config = dict(
    n_head=2,
    n_kv_head=2,
    rope_fraction=0.5,
    attn_scale=0.238,
    bias='none',
    tie_embeddings='early',
    init='normal',
    decay_shape='linear',
)
Each number is 500 + 40 x the weight over its row's rms, rounded and kept within 0 to 999. Layers, rows and columns count from 0. Numbers have three digits each. The size before them is the row's rms in percent of the matrix's.

# gate: layer 7 MLP gate, 192x64, rms 0.212, rows 110-176, columns 0-63
# up: layer 7 MLP up, 192x64, rms 0.225, rows 110-176, columns 0-63
# down: layer 7 MLP down (transposed), 192x64, rms 0.181, rows 110-175, columns 0-63
gate110 102:507511562529439522538469456501519503516488478546517504526559566524500608519455511454486541511529495553495559544534525480457496475465496522465624469438525570506457470536447500503477479576504455
up110 096:468519516487565540506562545499491528508465493452507452511465457523427494515486463476493424524464529501488553454514503566444589435472511547541536544423544426454417516501543488516462471456510498
down110 098:468516452586438491520545479554547470499539433459491440531486575427504476550529535556425471536465466487464503487468557455490458512525510510542486479499552519459540510514473510483533611456484485
gate111 095:402575461528467521474502484511530471524463529424495519512440448409529554530550539430539495517501544460462441537508498516459456528473476507488568508555491577515529485484411496502542508475497507
up111 096:501562545500526553488489521494470515461502445534487435546519515527512540453417513529554503433502515423540591449539551450528545541480517450468495527534491441488518583515500449533473422512495529
down111 101:448540525465484524441501496504500540547598429504498500506465500424529467520573525493524551510487487476468524462444514518536495491453502537445523478508541598513477558565452403428504521490533500
gate112 103:522455450460501487436544524509472559510468469531535448464492503474441530468501566436545467536571486525526504449492436484568532435525502508494504559576498495524524509531458476536548441410481440
up112 094:460527497492529552537516515473492495447548549446483513482496550540562528508484510506541594510543444497480577483484549438496438503494466483487414440437544473512517488572576496500577493536448505
down112 091:478456477479482537491521480472470431550515526464494505591508497467445529517509522531491449524509498465543409529521460430461531515536519579542531503431500553505508578459499429505553420481435509
gate113 091:540500610468537500583533532474510497583545523583522511517483518534484471472545481424522560447551483471510470475492488538493460469464451505529491553586458478523515509527446475460465482526521569
up113 089:453592469516509417505524506516477517512541483449557540522473559457561575523464502486497479564550544481516521554501508589522546518507426550484515588480539553525488512475542522467456529464479516
down113 091:450490561532498592474475459486503494556534493510492466505509496463485508412564502465548517442442476426532503488468470554462515511559440510476524463463454503508477471531464522483400506426477423
gate114 098:508535519512423447466482473471518497542589560506455515480485526483436465533510486521492475568539512512588531533446509508448546498476438512563527557518518517502537508507462487438573505563552415
up114 104:473439511497467500522505502495517443571474411505466546455521526471481469513553465419544563528495446564534467530562536505462482573446549536478417481524477532481501467466500488551434477513472450
down114 104:529495510534530522428538507453460525535603418551503445508553518502504507518498510495513488467533489442490521452563487554439567469475533537466578513580497532521549475538468481441537489574510507
gate115 081:594524490496445620454521498555491455532538495525555569487473519575462457476560503390508544524466498511466529516553519504527517506472521520496515490480458535446470508492522559432479516530509518
up115 080:613485448448489643418495479489520451475442559504525478518498507465486517548474508529501456514495521543594566479447478501493523478528530488453467464474451504492499469450505513521506535509530517
down115 078:400483510519529350551508530456542542503463483449519442494510523483515527481524524528524479505575535456454466475479491491489478579478500480531539546448544462524503490535464480543559479511495432
gate116 112:469520489497507495478497529452515492532546491458535456439571548487522498549519478477565461492546453498496431531499509484546494544536432592479465602567472475489527462467478472507534499580415472
up116 106:491547429490494451446503492520513557524482459487476567433483545471542486517555445453499467513421453447549490469471525566541528575482510522528483511520454446516502538510506500574557536584452469
down116 101:500489554592466501525530515462473453513538499452538490461543556519540464534480525483422506499494442539518471493484531523506508430562484537574489531523517467552538623466474559540439552489518495
gate117 098:442512507533493507526417517551479488427489496488508457484539467527498470513424624480541460492565456573452499489516443464507506527429491518483560498555525480464539486533506534520572499521472430
up117 086:472420527527524474552613497497488547479487484513456500472529499482554532492495472533461452576513476467527453426533514512434519439545472525483545482519457494564475488503441446494464554476462590
down117 092:487471482515533496530543506480486541451455452541549525457488473553495497546520489545515447472530468535458561443452538523515594524482415472515492488507497508458487517467504342552479449491485482
gate118 098:452520594452504492505480482475544482516546439488485526457472512442388529415519473557538513434531543538499472467480489540472552536543482493543491588522573488526463509493465457554515537488510492
up118 106:447549501424489518498539487494548499487514494539445529484466460573513601501524463536485534442495486475538522487499578572542518467509517497515468529462575552511459556451502514537470553403479546
down118 103:515604527482488523497592541570512498473515509461498522535476503511530414439490498468540514500464451471532499501503435543474385466481575499541516543499472476482466476470513594471536463499511534
gate119 093:499521557494474482476392521441503517479491516499519457424479572498480510403522463449515456520544451526438461510465533506567469456417495457504480499492516461477507555519471415463564520483519508
up119 111:522476516513405499488485527511463461540491549516555499419558557535541508471489524551516462463458482585505520534451514477520513524399521502495446473507519497537457581510532577478532452457440470
down119 113:511519465565441521458499537471480492465482477482555570450440541487440537511487476458488498507412458441498465460488496445503518484488488495419482469473463460479497530488482376553523461465551435
gate120 098:513462560457536465463501525446513510446538504600519474555544571561453475549424483460548499450530504487497443563472496532516509492533421513571543462528471515492498446523546467469476501522440517
up120 100:513488522542471493508560508497503413586539507485510433482558516477465542456483544450531451473556495513491440598480482459425439491463508562500514519477471540501478554548463527496516478534591516
down120 100:473524443488512508465540514446503503458530450519512454390450474485481582526508532483560504489460513545481469523518481476475442555460498487516500461482430582567501495513605493465495504420543528
gate121 109:427487442526433525486489453451522463486506438446559497468466551483485532508448534531491504358463507515529514532536496547499455519469473537426542494491453531548508532500469474512452512525481414
up121 105:519484473492475514501453537497457496525504503445500465549582576555483459496513475511471556558446510460531437446480517440424483536513447552489538477468472568506516521438558516603482470443499514
down121 106:500548523584506543510541537503539513436469457520496488507575480513490476490488472440443475506445458515510415464498486511482445485536557520508506476430448409532459426485516442434548535508539548
gate122 103:496442403527443544470482436463497580444524431530544469475554498467541545502546439510488494521484517580501478527534473442570499493495493482484512506495514595552428465498508471474476475512457466
up122 098:499463395505503495514471539476466521467474605469589473464488443542508489550502449492472403563465472492476505427457563524456463468509475508497489515489467570473494533506545480499494544541452478
down122 101:531524528553500518481505584487526561557585580545453500545467476474540515532546521438467504534486406491468517484438550518492449566486514505472499589550522450502533492502540495515506463507522436
gate123 107:462480543467509518552496562494492529510512535446496412481440473448448528485490540484496441500534506540459495526509519478500503484476432519554560479569447452450395474582502487531468508548467424
up123 095:461491495516538579505486474517506518525563490563509477573459395497544462498427458604539451505504476499547535470540472526497476476502529452547459484504523488496493499566549495509504544443510401
down123 095:482424517482546474476520438539497480505444583551509515436452523562481433496489454494496539473516488515482404495480551529527451480525525533481505467495493516486563579536529607456436487470498480
gate124 114:458468586508449548436405446478498549494515460452451496510487451479483501539491538505470493426523488450545480508489523513439557461501439540505512547444509450520549503530559480468465506463450418
up124 105:549521504481517445462512547559462530554505502464410508491531573536524502502584559461413504557493527505511551478511550448545526544500544519491531490518464523436498538459454491577538511573482479
down124 105:481548577499492533476513458479511457484539424471476511522503519533486481531505445532468500483571584521487500471471430521455473533430540511563450481489491445560457458602451481534466559492505558
gate125 106:508508501556421501420462503404545507519602531452500540544497449495454495509514508528581458501520448455487448466451437508544522519504480508481479485579515406530505454521496488492473487477464480
up125 100:585463477498421482469502546503501556513489522509591504481460499534528417514467446449460512448520457484530398484463457485515474549511428520486467534512459473500574521447479472453526491537478447
down125 106:475542518505566481501568517489494491485515370512488472463533481503529556469541477490483544508448558473531560491510483476517510458525469452490479495505518633489463479543501426502586456476548479
gate126 088:497463493504533562412498509535503508438568480575532504485491438582523488550529481482535515523501523416487496529486486524527478573535443506478537515527514539541408470531505443591515464546532484
up126 102:513521490514514506520501459471509424546487539485467543526533443512491499539527470499551519459438528489437505540467488488411558493552467538525450434409467519439470447522477525494440567451542425
down126 103:477567509517482522498531460508522498495590467471473463522448511445581511484528527484450518496519498408546558527513553496503491568532546513486532530478518443475498537472497390456500434425484563
gate127 106:444442502517485510436465506479534489459541532504528424419496588423470537445522512543539585451461509469383513481480480495427521515483502505475480504467478505526504442481543499535441495520508499
up127 095:487481530478505530577524451501462464550523487475616533483510543551480470521470548467480419466543482460498481601460515517498517480494562471500566477466548581511510489469543506566524495537483435
down127 092:514564537456496462556434420481549531460493498518587499510483477521458558464538487560409469541574511483513464561485526482499545527454504437541559489502577501522507525462505499456547504534529465
gate128 108:545453450483511457550387496488466492561584481520423552477448502499461545445516547499478479527560524548478504479468517485584556463494479486474524441477476505493532497579479471498490516527559549
up128 101:556433471525429494522460533574482492439575525577501516486487492512501528458423520525523552449444506503519494507451542503544419532484474410512517473551524499535521450468493494516490554415517484
down128 103:508531561484507471520483508484485536463521603565513439571454474587485459548519522564532512566480470490496485516508450475465544505492457487525494500526498487477413434411491545427499537480465474
gate129 104:478484466526479511510410434478533501447467456515532476429576504440517534469533489526522462544471451535447540453480488412606543460503481509537556494498530478489515522468438454555507542462510489
up129 106:523499522456520431506493491489500466408507496533582462483468473508497446589454530505444463539509545554522562519578527542551529477501468513544508541473503462520503499434448496576470470507508592
down129 107:457499479516480502471508563497543497568532511509494594474491539495578509521511509476485524460470482466488518505513459499530379495484498565428464484574443499408537521465572517469475543521569510
gate130 112:502542503487413454528484480490509478570554478508452530408506519459464483504574518511565472494468476435441485561458437488504472521481549486488513594549492528505586496520447499493465566507464527
up130 105:500514461457476473478465494528485542468492483448478523500367445552530454447498397532478549511521502533478507506563521508505555455453483410483520513437496495540559492439497518496422533514505508
down130 102:466525490568564509407526426536522504460540563493542515537505442541562509544462576501508512491472475532551491453521507486569525574511495499492521506480525518462481456450534424565513423504520465
gate131 106:541555502396473546528487506417573475540483502483564522554439549507522489519453488486490510502481503476480529480477383445549482451552539460520480502561468539507504484563503456485524512570493476
up131 104:587494572463444535464516480542560526467509512476589531514485511560497452477512474442555463484487495446474462539553499446515458535525487499517508546466489495409478471508453444542504532459559578
down131 103:465490487537471458493538467516447558435510478527450499436535502455528512480561534503499497424483546498556480512470563531490543490425529510500525403462521452535510496504484586457548577445445532
gate132 113:509459510403526498533465571486559469515486477453576485492475531564475490555520536534457470495493515537531459540534496438500511483476510493440481499537524561519499501463596416518555467587455517
up132 116:538508405474520439477497500564541467432494512515469479472528496471514536536511454534511391509474466452509428515527508581416495514492487499541503499603410525504483500530477507525499538513473457
down132 115:542515475545533536470509445499487500503566434499480468574538497499552505546490540489477516377481566546568541548522560523541578425497507479503462513477501498506446538496467501582500451494511477
gate133 079:544458479461486597528508466594538455456484493446473495488502570540478548480450483498559465532549429501486485458494492419500521524429516469435538567476475533539481481443561477524525498484463508
up133 084:478467511483427464607457520467483474509501475612448495553496451500466543506503487501529549545534471481568501524524550603449548487478500536530444522518475506490551539549471524544460456495493468
down133 076:554517507537502624465516455538530407499511480553506402497543477538490465467457532429524480473482523550495553511531433451492517454528509508528489528516444547456497525486543423522496520516481545
gate134 091:488566513463469492512474529399508511441518471449478466482446501548480465537497488453455490465545506481522531568437513563537503522504564517550590623493501545494480517475473486496517428509495544
up134 094:453564448477482480407487437509502503550502475532501516577509505502511462480533566561483477501498545559524492451472499397495529480479541556472420559442514512455448498530545494487495489528424460
down134 096:456447498469510597522496529474505505516514495515531540442541514531453436417464474493450478532507479512496515506606511477453435562487517511513492521589594429574510500466512475507517535505524525
gate135 090:453585536490555472533574481534564509450523493548441505447500440573517502500525537494424531526457528463463488488464500535547516400477510474499473501519525525554518442473517472462454568504516564
up135 086:465496543452475506528450489513461460483529563492500547461484494554454548583522559500522526442505492483502583476453544487502491419509521546461517434406548527484488541499439483541465413465510479
down135 088:518510480513547488534530479551492415518495466436491464508537481501543522456500553434511495435515517534504480486506524489454486496551526474423491438562554576401490462505520432445519498434430536
gate136 111:524503523546460455517492497452488509537501436496508491506568405401565533444446493516547484490513419479478481595481473475482523496510510506465453450503540540459490503511481438461461436498496416
up136 092:504490510464563498458540554439584490490438494484541608522464531529476537520458479560527467508452484515475529510586508463474565569506543525435472449460527461506523546562538474484492489468536512
down136 096:445495470465539531501424504544521557555482516583539511499541493496484443534462501475488477574438454473534565502466535571477461517476578507465455554451482562493506479470566493495530567564500494
gate137 093:461488510478470505468532494471500543475455459487481454490481600461445512489561484579484513447477477538413518523591476549507514550543531484450457492535498492438507437485587456498508544428489501
up137 091:534471506529543487450517545554481491496518523521560506516585440497485550409525521504523531513489538495443507521479489476469466579509465489453484535483476581637516460478464555519434496532529491
down137 099:473492509480463541548566486467488552494491511471498481525445515477486545516490469575421488483453516516509540506559460516489572515526548501492470465550500524454504586509505344551529505463444490
gate138 104:551514530378429516474478527450546461496488494469446553466467478568478499472502548506560544490512594486445495460500571518483494522474554520438499573501542452477571511510488488513534534517480468
up138 111:391552548535499539498516505440504459515541491446501501523530411526516568527536533505458549492466553509481505449513533459460591514506489497461518519506423535470530553500572545474457474495510428
down138 107:497545497409536494461432542430512483446463497475498551472525520560478475515513478511495443419478490518532458485493527484558524458502534492510505492522566402538493461475484477543513507424546610
gate139 095:421500521488478471519508475474517516538527518478443488566448488425465557550447641487498457436496505460458512475474405502481517517449518521484489511520526561455529519507437491541542527496535473
up139 094:507517513466449503519518459495527458496503536492554436573507475486524468517418489506461527481469567541458561504437438455612480561488498541467493437453502479500542511490475548474443514449582511
down139 096:503478560464416559466442537486460470470481551559530564483421484482571528471515514455494501517458478466499542455418445465520510519518527522503525516493524577562509544445501511562466568474494540
gate140 096:476489484464452496485465509485538501525549555463572522521538484501558526471408455492548497431549453476530479540502482507537609505546465504485565564528501486530451496474448506447463510412476555
up140 103:545474402520480446459522424499474501531504493466554472513468534438492577440565497504501562463457492500468482474499481495544477544499544474527495562626432497528444510534526518474529507492474541
down140 100:497511635514535480471490549501526441533437545486432546524503490528498500547528497537450514484510582477520463528469571533524435505502522517508422448449580516486467518479469523442515478488442508
gate141 099:454532516460519483535439478526515442510510447497522495429543518502523617529534468459557521490500455450470459523493496542529474497520514573521525491514553477508482455590582447463539496592522486
up141 102:419514554537481502451464472442459497470506571476487504496547489473519583531440492522514538438413447546481508455494402477500537510486472459439496473483486541520497485503547559510417446515485536
down141 097:500491506341533541559475507532499534498456480508466548566473455496514492543486480583505510510499475465556506519477461541548473465456538499542439497515477481484492492533571441470510502480589454
gate142 106:513428477503395449513464504450560517561467534504503503474519474511500489517474501406497441510592494497567538492476561524545458485528445436472491523505480544496567499441512441492472446534470535
up142 104:519476395514505506609519494543539504557532488545530498515460507543473565497481473526522483537557488547507466511528472494399521528492484502469535563477545492452484536489549524515534471390533445
down142 102:503577471524475515497567497441483561512476564494576495524518519511553529518518456462535417536510540480613457491536542518538419492543456483532533531510488502558546494461438423501498503516478509
gate143 110:522505512506450447521463524530613502530509533492542439533519451549537466477481546409502530521478552480431458502514450475500512534518468482547544478520526462490558450572493480522555537567548565
up143 099:467543467513419553406475491527528483472484538560543447435424436480552524488478537535526575553486476431494526514422550483497508463497543567496461504440513500535527476470466465524518495513531514
down143 108:523521514602535526466453453467475470477489466542471495452506527487406553492496470479514495421553497537534484504468463542507432544523502489476488569494469552477460535426525533523457507446552406
gate144 097:451483515420401480499511438467550454503493472462463549554483465444504524466474510532498533414457443434490504486495482464488450567474552515498459553509510445436523507428466500504549563505485494
up144 087:408493475445472615538506431447491580462481559510450500493452490485493500513464525503472481456527410551484519515507436451539485448474524530571506507456462463493469495477525464516483486489505572
down144 089:545456501509535543430471518493508459492519454513546475500563502481468491474539519528512506612494603536459461525545492525498511523502420527473514496549564544562503468434491569429492516517515428
gate145 094:491470439519523550483526506467538513480478468526520475449520499536547517466438525578525466457515486545453458536489431494527565571555492439469441490480470465557466402502476453519515441569453481
up145 091:511482496477501529386408484497507560531447485457478462499515432528498519488528468491441542478514450458506497462547453460515479474503528570452523495561525534635516515509556482524473470529475478
down145 097:524489530507516466557454444517548487512431562546495458537480515453458529466433462445546562544502535520519482546473536502569494454447437485491516510505547444446460495459472517472447552397505487
gate146 111:482495525511507476480517539459540502471584426516448499431461454538444554508539498562521488503515504430498380488450479413492438453554485525506526503533566482511525535516500494503539478451437496
up146 099:541510456497477468506519480462496556501538556532492508499420553440500475509562450488464553453454515438519575470502504540463488415456483542509415507476534500492435563524573489519504539539526570
down146 099:514618509481516536530465515466516540500478567520514487423539546524481555437459484460482521429521502541528500486530543527467502483415504525474513564452481449518519489533437479492571496502540595
gate147 098:543512503494475477457528494459446501524467476512530497483467467495431498423513502541562565465517491493438556469430483532540543459588483524508468566458524519468495507543457412470469424560547457
up147 112:536524497405519503553521428481520499472429485500484493545468430581517531468563563501500512519466540479493496468480428510467593505528529551492458423575576484524532508476487463524456507514514479
down147 110:480563442558523531487487487559554441484551554480496490498508490407468459419558499486523524478521454514509487529512464485526540498569502487515572486466533462497510576541502588475504547533424554
gate148 102:468477421513468530442474522519552609584479462493543477490581465526517482511444554549549444524521518556504464500455445470425483482457484521488523522421545505520514465551509504500458487487539480
up148 096:527565573458514495556503518495451488518503500473495544472538585567512491498552418511506548549542509404489447447503596464531452493513484518475517489480523464531548469503525507446533486407501499
down148 093:537521534487462487504486538492486470482490562487495515494592472557534574528420551521579529494498551479562455493568517542462508477473557485495448499484580568552465491522557440521507514529441465
gate149 095:531569520418455585465497495490543493444508476523456561533569519518552452485438468459546512512490481545549484489476443529469460510537587517496469518545564509519501426497496493523460508409509526
up149 094:447419492417476465505495495493488553573509443460488462523493522403431509436509503492506521449479545515484539458495457557506497555542500546488485599493526412547508491532447503504529535487472472
down149 090:543548537552510535477474552559508447469544534550484553499487578515560439491504521451528521498525392427503502505516544518482489482432426457499546406498439535529481511492497513451508507470504469
gate150 104:488463461509481465554457485493563487499460514520430379463510390514464521459548439497489498528562509501482461482529496457450540515504471575523548515475502447519475534490517513444462452438529450
up150 092:524547544460533442503418530590506514494529489427500456517484471497518488522636509502514461514537480451473493458521476542526516509517556496524542535472553507437468492520607538544514462499526475
down150 092:496505465495499477471466466464419474505488456562501406527502450489497519527491520476516504528462439530528524502516595414480499454494507519494528543508477507497463483428562656508516496467497476
gate151 096:528512509477402456506513450437486426524486500480424499489478528495492554486495475456523527554540549458532556578480520530428558582479538473456492502551493486518537539559442487501479425499537474
up151 101:447482493546545524584520524561490520519533488477518528513443423519568546481494603480463497491479488482480510488544546507507526500511471474504513473485499560579431524472541519491487543513587613
down151 095:453541513497525465488447474504476537497531523552529467492495471586489512518463549566527489562421512520576445514466510500461514455538497537541493483549513456467434541493475348514484502516474514
gate152 100:503585502532422464480436518447567536539532530468418497503537422497544484482463497494512536487554482464463426497435488461492508561508503539436483526529543479490456487543528493494520567456477425
up152 113:451488521500508532485487480455478407481484526511474430429489512497482511535443439543510466459489593554530591457408493463480502492531470469504492463483461468538439509443402505482488466486499474
down152 101:492540517461514519540475575497427527514505472549454436529462541486487474460533454520434465580515510509453462480522453456523544487444395464512518512492508502503472534499537378521495465526532445
gate153 083:607415517471475579460461531567503450499494494432539493502563477479490475465512517517528516461457459532481487489544468472480430542512446467533481560511522492526518499514524477541542494503619550
up153 090:501581444484514522437469441515527425450519555484500477593506582510548502531500451512526470512499488513489448414518490444518488522464518540511508496551454451497536437439505452455485578495467527
down153 091:511495450472491481534526492479509493566433458519533560545498477484508568489523529488485510480468524498528502560483526514451473551472562464484489462513496568403517532535478545505440386400559488
gate154 082:603494550519559477497535458555478480500516472481485562525470516504513511501478512524441544478533473427510527474497482501556496454537575533495544539534497472441473492617509494524427470539573440
up154 079:431473500530548439525472483455402514501552470495578474529528531481476525514483520509457546448508487488570565435516415507500601536556481447525488506532544471473501505506521450451526529496475452
down154 085:546514510454511562437484553585542440528510511479464476521488505470587508575500467476487550515499476505552469458470489478501503484555477555448488514467425512504459512484475556452384480515530437
gate155 097:563544535471465508468491553440597545481531488474505512489473509484579464474435522452472440437516456484524508500460511453445430567520503476488449448465571546494495491456519473527518514471567555
up155 097:575530461514456607471460499555463522581485507450462503497507517544497514481487547465455469492462513558570500504587482525526496460494518500557495479495439487511529544432508495477502470543391461
down155 095:489520506545532458509466440510502479419498476498508457474472530550430483531461576541453540520438497519506535513552486444530447468559428548481502503558522448433507476486537425572439468529509471
gate156 081:514406517497495471545551512499499514453469458490484470580572493486572578470486511558588550474503537537431437458491482458512467548552502511455448501482501431509473517517472550509500538560519477
up156 078:557554442476536546576462568473515497473434534511486560503478558541523518596539466454430464482451483451515563513463513561527449499467521460518495445514506571503530495531489463540549531502479486
down156 074:544482535470446550480461451493478551490437494538553465449557477507533458421521461520587486542542486537493478470482544545489454466494543464486548520475507482523459490563530372491546528486499545
gate157 104:573473442446465525481490488485595542469469474509504500494496614518540445522517445513478497563427515489572471541460547450471490483501465562528480559533541544489473541457485479534529432500497482
up157 105:456396577547459489558550544448493505456542494506501525491544504496555505507531470471495496524559561490515480480458462482461549479510530494537436465531520508466567468515457473509544562433407452
down157 107:578537489477515495473499607456461511435518438533508433544499492505459537424513459472486487442562549491441510479531534488551520534517538488506511521437547396434494487528492512461522489554499510
gate158 088:465483501434499593489446560393498508436446464455490466559542479438520481517487493456545453528424486516471501471522567472465511508503537519462497466468512470560566537458494515530453446468512516
up158 085:522433547508470446536452545511494522449475493527454508518479591477477478508387472575480509472476511558532523459491493508510505520494509468516449496586534479529611497437443532546467509510468470
down158 081:560483488496483501538602437586574465529509508506558516494456499518455463522515528511484553446486496434482460539456536475524529547475472584532576518460521442477540480482467504475485462444466556
gate159 087:510458485513515515503410470453496441499468549437506460464485395506523554506460540448535509434484520438529493499457499485497560511473490576519462489497529553585480443508423460533474494559529509
up159 106:500547502509503424494480476441470506462478514451552548503422443573487428602456575465489508486476509437544508471481518550466549548512514480494482481534540491547574531462512526551526545474543510
down159 106:517528525530551463506523501484484441498515421508547496532498551454491541500489540502445522494485442495499489472543580587501449510544536533488436519545490418441427481533547532547538468432426522
gate160 093:467531487484499454450508520559508475468504432515434494546399505447493524453495582551566481472488535513520557505548564572480514540539444508409461491523502555508504523464448508536534499480464541
up160 082:510511465464554521483550498499503435518505511475499485466561554466507488559484584550462497510548491548454485444498598497555506458521502432490549489526542480423440549530523453455490556511428553
down160 084:499502499409466515499455528436538573483529484545466513469518542499498477509454497567456585409535521524474557531503530489506537464541528542469528386516556509568512482482563483496476499536462479
gate161 097:471513444517473499560452469433520475514532569460554428529561451511426484540463551513534496431482520510544473548490495417534593483462555476534518512512509460439441462510468493496492533503483456
up161 095:570455541534505526409423488536522553477552489585498509432495478516557524436529491478551436480502475513458500549513554588514445516509535479448484507475470507521537527520558518536500458491553454
down161 091:462475568362470522451482510436493531526485477477501505503497473456528527491496473481501526566570482483420551523488444512510514510550516553424470459524524442476530471517485418495510438491562511
gate162 103:470519523495514546481521534537512536522561470441535419486505541477395522484480460457435494460459526524480468514385440443538509472490496505524398516536538462487479526496433473518491502556504522
up162 104:498473442473496495516486502504466493489446435469498501460409475518494516493493461499528527387554515522497468509481415454582523544540473515539503419442513562451546443474466542459490511526476567
down162 103:525543502512526463466555468490508579535541494526517510467522513542407472508509515471548550572461493460477443518444542443414448556547541494567467489479509457482527493505489552473483587500443463
gate163 096:555470433528493515501488501555476524431510458453494511492537423474508468500517441538542480494413556419529467496522485433519432507490491575530466488509593556518506588491485514487507563488481479
up163 088:518496477505404544540429489500515506525485501538553485524465539492429515433491501488408527516528509534495430462470498519483522471502490504538450498484461559441628525515448522526512508493405524
down163 091:543468553519507491499561489505507466482486496509535494520539494514469489480448537507409516510474475505524528561461549528494488469551497445455558491485533502362452402512440426546526467495560484
gate164 106:411494534542475524472512508485560531533466551490501448415519510408455583481507567469532514506529472474529499548497448516521540460550442522404516502503548495568515523512510487557477552513472464
up164 103:542496376533510519554501461453478500490526545494481467621536553488512586507484461492520517551455500506461491533480487499494409496469530449491514549517494518519427493486474489516444499490595494
down164 104:494474518491424490446515438454529530505489512580487496503595494511440526523473449464506462507537514563505515503514524470492530527553510541527540421450522396522505501540461542565430555445531509
gate165 093:514424393507519515546538564485485509521512487512482428445481474470510449450458523464533449531481557532490436546531464426528483450473465546478510489521547417478478467471557429471481540505513476
up165 107:481510559509465504549488486485530500542418500496540410478485542495436531515500595470465523453510474478491583573504459506473542430510512543459480503502444609513501549499427511484505490546488472
down165 111:506471513417471480481521484541458521485534523469464480506418474491503561479546487552515509492500590502471500538557496368516487487469539463448576537494507493482513478555532516506574559504533576
gate166 097:538579394477485524494413475451459517470534449474528447485498506460492500490471531428550494492528534544454549555508490473553454473511492567516478467473521533563465470578469516491457522524549442
up166 099:489436520471493514470531502485482475566489556506515505504586470477477472476501460512557438463400468558543457467481515446524487540459505478429550566536477492509474470444445479602551470505521467
down166 103:449465503492481587498442471519488494545419447586490499503495502472495478519493483472497514415483417450512526485481471480506440484456508469519562585492535540503482531444564397469518492521509548
gate167 105:438473508474483495536515510535496499509548461468403491481566441465509564459506519515532579471464503438459515543557469497510521508540484614532533450512484460515427510511521426454454483506540451
up167 093:508522535503484476483463549505463475521460495465508547450531519515528469499474548491513443537575519502540476419440574512532491490540511491547537472549592519426547421520486530524530529602476442
down167 092:464485502521625525531551455538508530534534522440455473540511447547522508569490501482510515509481482456541510528454569457556583531501447498481550491449484491574512423497529478494436498506527444
gate168 101:466507379461517514487502493492491546492501405492522486466489570447488460443484542482478471511504502519464558504488511433621494493461508528542529560465463562446544504511507434497521501559519467
up168 100:540485524487464465560523507491488484452508479581528501503471515542516596443544586493469563524541539521487501512484409504547527503492531545450497481527488552571595421530519496519510461465502543
down168 105:550559467453554510556533506472474452579504532535539507507457515421532542434519475479518509484511450438512511543511453494515580502506508545532565498451501484461462497466532581456424469464468435
gate169 113:525457496478443471543461526405542472519476511536489529438419489526506452524469531410481493462476504508577460450488551531503486537453381516508489478507481551465494432518487461519496532554458514
up169 107:478500503564513471518482499526562556568469546463439488447575489533480559446467556505507495534474515498512490510519522543555503507521624494511519502496464450499523496475528562564526439609499486
down169 102:537530519504592471465507517465511535537432466500491443419544506532483531562495516544523577551463523532530445454432489506472512473488520512542457470538516464457418529512509469494425537419519458
gate170 086:516508509533506416553498371525466469514474514467428459454452497454567514552498502452551544466566513461477449546538501523478524501466482474500575502525536551481526464528554456495524530551545507
up170 099:509482477543504500529533454514498432536431534444499472463540494496553450468442497508486533546488482475577540551538494539544409440434521492543534468438517540510536474491599529549550489452482476
down170 101:519496472478541497510446540535482460473475539581528481477480485515461430478499479508474477474485472511488530453518491453425465491584507503567474499448411430551481533427481505535448413440508557
gate171 095:446502562478455540568527543537504473495437411550478508473506536497511549457490515472474486469479495474469511505556442457482573524526474547417501530484545510523479456467475464508541535470415601
up171 096:553566422422508456525506475537462496520568456541522543491572458471497510498498489538482526510524487530507472471507412585488454507452570517478486476454472472499446521474506424467557488522515415
down171 101:542520515489544474487484459509617522500539424486475453461542496523417472439513531526505551440527524508500510500498518420533505504445463506426544489465435500484493533525462579442530573500519468
gate172 102:480459508442405492473538517465566511462447465505473521532559434506548516396513494531534508491509501450499512539463562547495542473531468458527534510543475586477554499510501463488436453461569476
up172 100:548439525532419422530484493482516419482494504494446541490473513494535505490419508538460518497531502498505512538519458496609538488511448582544466441557540547553465511500482507548528479453539445
down172 100:506498459515504504511420445539478494540564504490523441492456445546575507486537454532497499441523544458505466502463554517461405517573490481494489451451439529489493460529525527509492445507399567
gate173 094:537473499506477439489485439578531480479542498551574521422492464599479512410537512470542580489469567471416520482491525566499505502547485506531522498525501515557532489527541509533538552528499519
up173 090:421566511475482494475453475431500502552506560487535573490524462566528482500538484459535514553509513428493478400519489447505489539495492434477453468487455579463456579551488458514489486532470508
down173 100:539446527585536509500535448578511455486499482526579491468532444504448522462536530525506488503486446480485553553520488544494518498548410534515487483440509439566445434479516594453481515500499489
gate174 140:478521407455454501505490442468502542483497461434429443500494512544513489470477443449533510450525583462516481514486540520477475533484469571443487483521524547520516438554419436508543508520421475
up174 132:549408468513511463487491578460514469467541502516431464480489535540554480492479462479580528460498528423444475567447584427549526535537472495443506502492561444525524499513456501478523536520501491
down174 128:540436453530458493486506468498523438478451515446480551511462511537477493549490512554428557535491532506542447460560438549470428507487465510517468483528481579424484505490544498604430477492507498
gate175 090:497529495486504498436487516494471536554551441477524495441522445625457554511406508441588522479514448507509432577528472450486496472459540524479531536475549515497500467477511492489503547521500449
up175 084:515497483523480444521472421447549539464495477479425436474487482435444508553572564512470493526442602474493480514523519502502546559514440595468509539526445497432491492516510463517466515503521494
down175 094:472495491414490536475443486487454536487503426516493461444499472525458471511553597460517505488526563539475465536524476486575499424480392526487551497508528533474462482540522548450553458515464468
gate176 092:529386499531500511463437550508513401571581483428507523518539434435452495484455459497531526458518464494473489482493481476456445503498463518493509477495596491542519469573497491466511490482529478
up176 095:486474423477485513550541417410465469482559560489465492526554516507480481458520468523437508549538522483510450464418426516519525447488518538520460453551517541436492490496468508440464500522442450